Weights of a small transformer language model: 10 layers, no biases in attention or MLP.
Each number is 128 + 24 x the weight over its row's rms, rounded and kept within 0 to 255. Layers, rows and columns count from 0. Numbers have three digits each. The size before them is the row's rms in percent of the matrix's.

# down: layer 5 MLP down (transposed), 1920x832, rms 0.0262, rows 1238-1246, columns 728-831
# gate: layer 5 MLP gate, 1920x832, rms 0.0275, rows 1239-1247, columns 728-831
# up: layer 5 MLP up, 1920x832, rms 0.0265, rows 1239-1246, columns 728-831
down1238 103:106108121129163172129179106122094118136125139146190186136127166163139123140086130135095165120116157109116138106133147110138100158141107096144103105118148085134129152116147133118148104117134115157134187135176114146131142154103169138135121134118121138115124110118130144129103162109100116134138125091122157112153129
gate1239 101:134147138089094111126152178129137139134157100155163160150117148141109099137114133116123103110131127106134131138154101113137119107118082098125142147116127137144126140198157121112121105121107160083131144093148115112132137142144153109137091126129115163118112112134135096146119139113128090105124098100091138147136094
up1239 100:146122102117100120128104134119140111130116107107091102150111142132112099131177114146092108140102142112105139106119127156082103153146141082100147099143144121109118152171133100146150178153143132144099112132116143130124109100151124087127119129108160124155154108104111104116146085118162136161186120130150123164101155
down1239 099:140131140115088097140136150146144157075176119104156151120136116162108140141131135115086107109120122181141175138134082113122150139099132103108111143085124153130112152108130119138119117093140127161144111128117144138172111121140133151171096114176111168156145088132150104083124143189158134129112117125127112125150110
gate1240 098:131127114154151147123169181139150185133148108145144079120143142124113111148124064154147130147126181150111144136115152136067125103156156145109087101104135126086147158126118150112113130175120121140119134087141115136152159156128120153156112134158124117124121127138077131102104152092128085131134112127136166111116135
up1240 097:174165151114113137154166103153144126110126101106118089137126103101117102150115101130122123114112117129149109128101149154130104126173166121096170102122129151141154100155140133117108127110134138096119114123155096173155132141118117105122090126136133145165147126175151120161126139124077176150108158127137100143073118
down1240 097:118110135145119097142093104118090112135129085054159116156124135152111101135109125122116142098137083128089137140161136135142114128093157161119151092102091114134133123109116138152093119154076106182113141163102106120142135084137109140118118124130149151091195074123094113170120112141169170126157133140110147135125144
gate1241 096:103170094077104139130097145155096100129086103125137175146119075091118154109160124120160142124117135100075127110131115129131102102117097133111119131082142139109126155155090075124149133132143153157148154127136143140154177127112119124136129155111145148080118124089097107120122141088132106110134152114099197123096148
up1241 101:134157076119127119081182134152152125152087088158118125145118101131125116124157109126128145135085122071131138133086087102127152139116118135116155147135128150125109100143116074126129141184168110132181118144123149146107158107126161138087081103112139146110141120149142120122098121135119109175140098134156102134099133
down1241 100:161082141173152111114124117074134111126173129153110094126113139163153116169122120132111142146098096169142149103122149117124138153156176100174125125174103124118101137114129164126093090095131145092133104155120147108123111116124148138159114105153121150178174114140132128135124121123142106163131104108147065104181122
gate1242 098:175124117142140117157143123165132103113119096145144125151170086141149055112135109077106165136125116124119188101125104094138142178094122117133113192196091092131101131143141103145119125154148145117125123138092139112117128181122140164133140103102115122175093121150094083113121120097151090158113149110148087129121124
up1242 097:155106139146146155086126148095116106138140102093146181112130125121114116084119132142126140104150088148124109157123106136114120136132148159096108110147086120135137129139102130131136174134104128076092167139152096124108181154135134091151131145105111121116124109155112131116117124156158141120152128117098146108117068
down1242 098:118098111105110109147112136130146145159159121143106114155135121111099133082109115142142163149128126092127116151098129089143120093134151113146132163204100184139090134112106113121135136146137127066146119144128195120088138149155151134123138128131171135106136148093171128161130163127135076132136129126095139121133078
gate1243 103:153109109121114151090156124112107117126127137136135141137087115113109117108139158120097124067176175143120109115133125111129159199104137086093133102178108133129117108165115152169146155114116136145141133156139104119114124143095108107111094126087171115141123152113096099101140134145098135155151140123120098165088171
up1243 102:108136128105124139137133148119156134142109121148156168097109116178122151091116174125102118139140178118137128147130119093110122193115144123159148172134138105124123127093133127145126171082158101131092108103119175132132101082141170109122147120130152149159092163119142087125135135105149191117128157126121152087147134
down1243 103:108132087095132139113151121116101101123136158110144174103122108095156112125118143167073069098154154154112064120123148120137137157107083045164096086123128112157101116143125147081118104105105108179084128127133109097094101165122143122116163132108193128128148150103164106132140138132129148138147098142089129089079142
gate1244 101:139100143182120127139124151139123125128143145151119121134130097161160144126165109116121116147172141105151191167165094153169085118144164137102140138106101122084117138099119119127108131146148128127110136084137113121137143138159141145142120089123157092192151134149151137122117113111169162111106134114123093129135135
up1244 100:114133093110144122108143156126147133127129116144104140067116100136092160149113154150107144130135115158152166166127132126111155121122122154110118146141149142129166140132095179112163142127121148131084143149170164142181140161139142162124120120180102106163166104112173103147142111133142107142146158144140118168144162
down1244 101:139122116107159112159125127103129119115154125114133136115129116124120127111160145123105126103156158192144094111133118146120159118132108111143147160144132116117172084111131119154094127136120120101087172143171135113132145102135103115093142132143126079099124136124163119137091135086148148118171127128139092141159089
gate1245 104:140150167126119145138125113109103142122079145118148101175115105101165132106137169117111182073118158144096195171118135146101103126112102149126174132158155103131154110125109099154101153174125154122106130092112119088150154119122124109131146078114160079173136127133150134152155088123163158134120155127099095169125144
up1245 101:119144123088103139110103103154149138153133095150123145157080145115129103100100125149147136127132127158098147165132138124139139117093120125161154100110088154150112129111159174107136112145175118121118107117081136140163141110112087121162114114113129164099149176128181097119117107144092130150095106092121086155104115
down1245 102:116123110148157142078142157131081119094117149160112108136125117162128098128099147151134139136129126147128108130115114131123137155120103144115146164163122131131144127129149102139133099164076113124142107080161130162139108095150140111093126151141106168106157135100123124159111148143128118114110152131176141083195138
gate1246 104:144138143153112155151128096095152125136114101146140105151149112123149121105120131144097118147175108122133135145144141139078156120143119146106097138149111167097178181161115130096080139148156117102179135109140163107142133081162111140139154089112124127109116155135146120138099119140168093131109139109101126174138089
up1246 107:087079130120129098105120138133134129075090131120103104111144158174165105096157124135108104157148097133113110085130149146105129163114144137104179089109131111132139098196128123107126114153117085129141115178128152089118136138159116166125133181130148131133120132137164125128117109153155172115118148132108174148163118
down1246 107:119116186165137160109131171140125125105152128145129173096107138143151155088137154114099124126139146125115129114101154130149129142120116114103177143140104134121131092130136154108133076152130114100091120156123123130108110160157115121089138205120127125123074136103130142144102088117128155117093184117131179099155166
gate1247 104:107102108162113126131147130105095119137103142146154165106099133126119158121117135164102089155143121154131119125131127144152135152112130119132107107156111181123168131147152137132099110118113095122100122135139153091135111153162142108155151138170108125166143110110148138083135106150141113102104183118110126111168120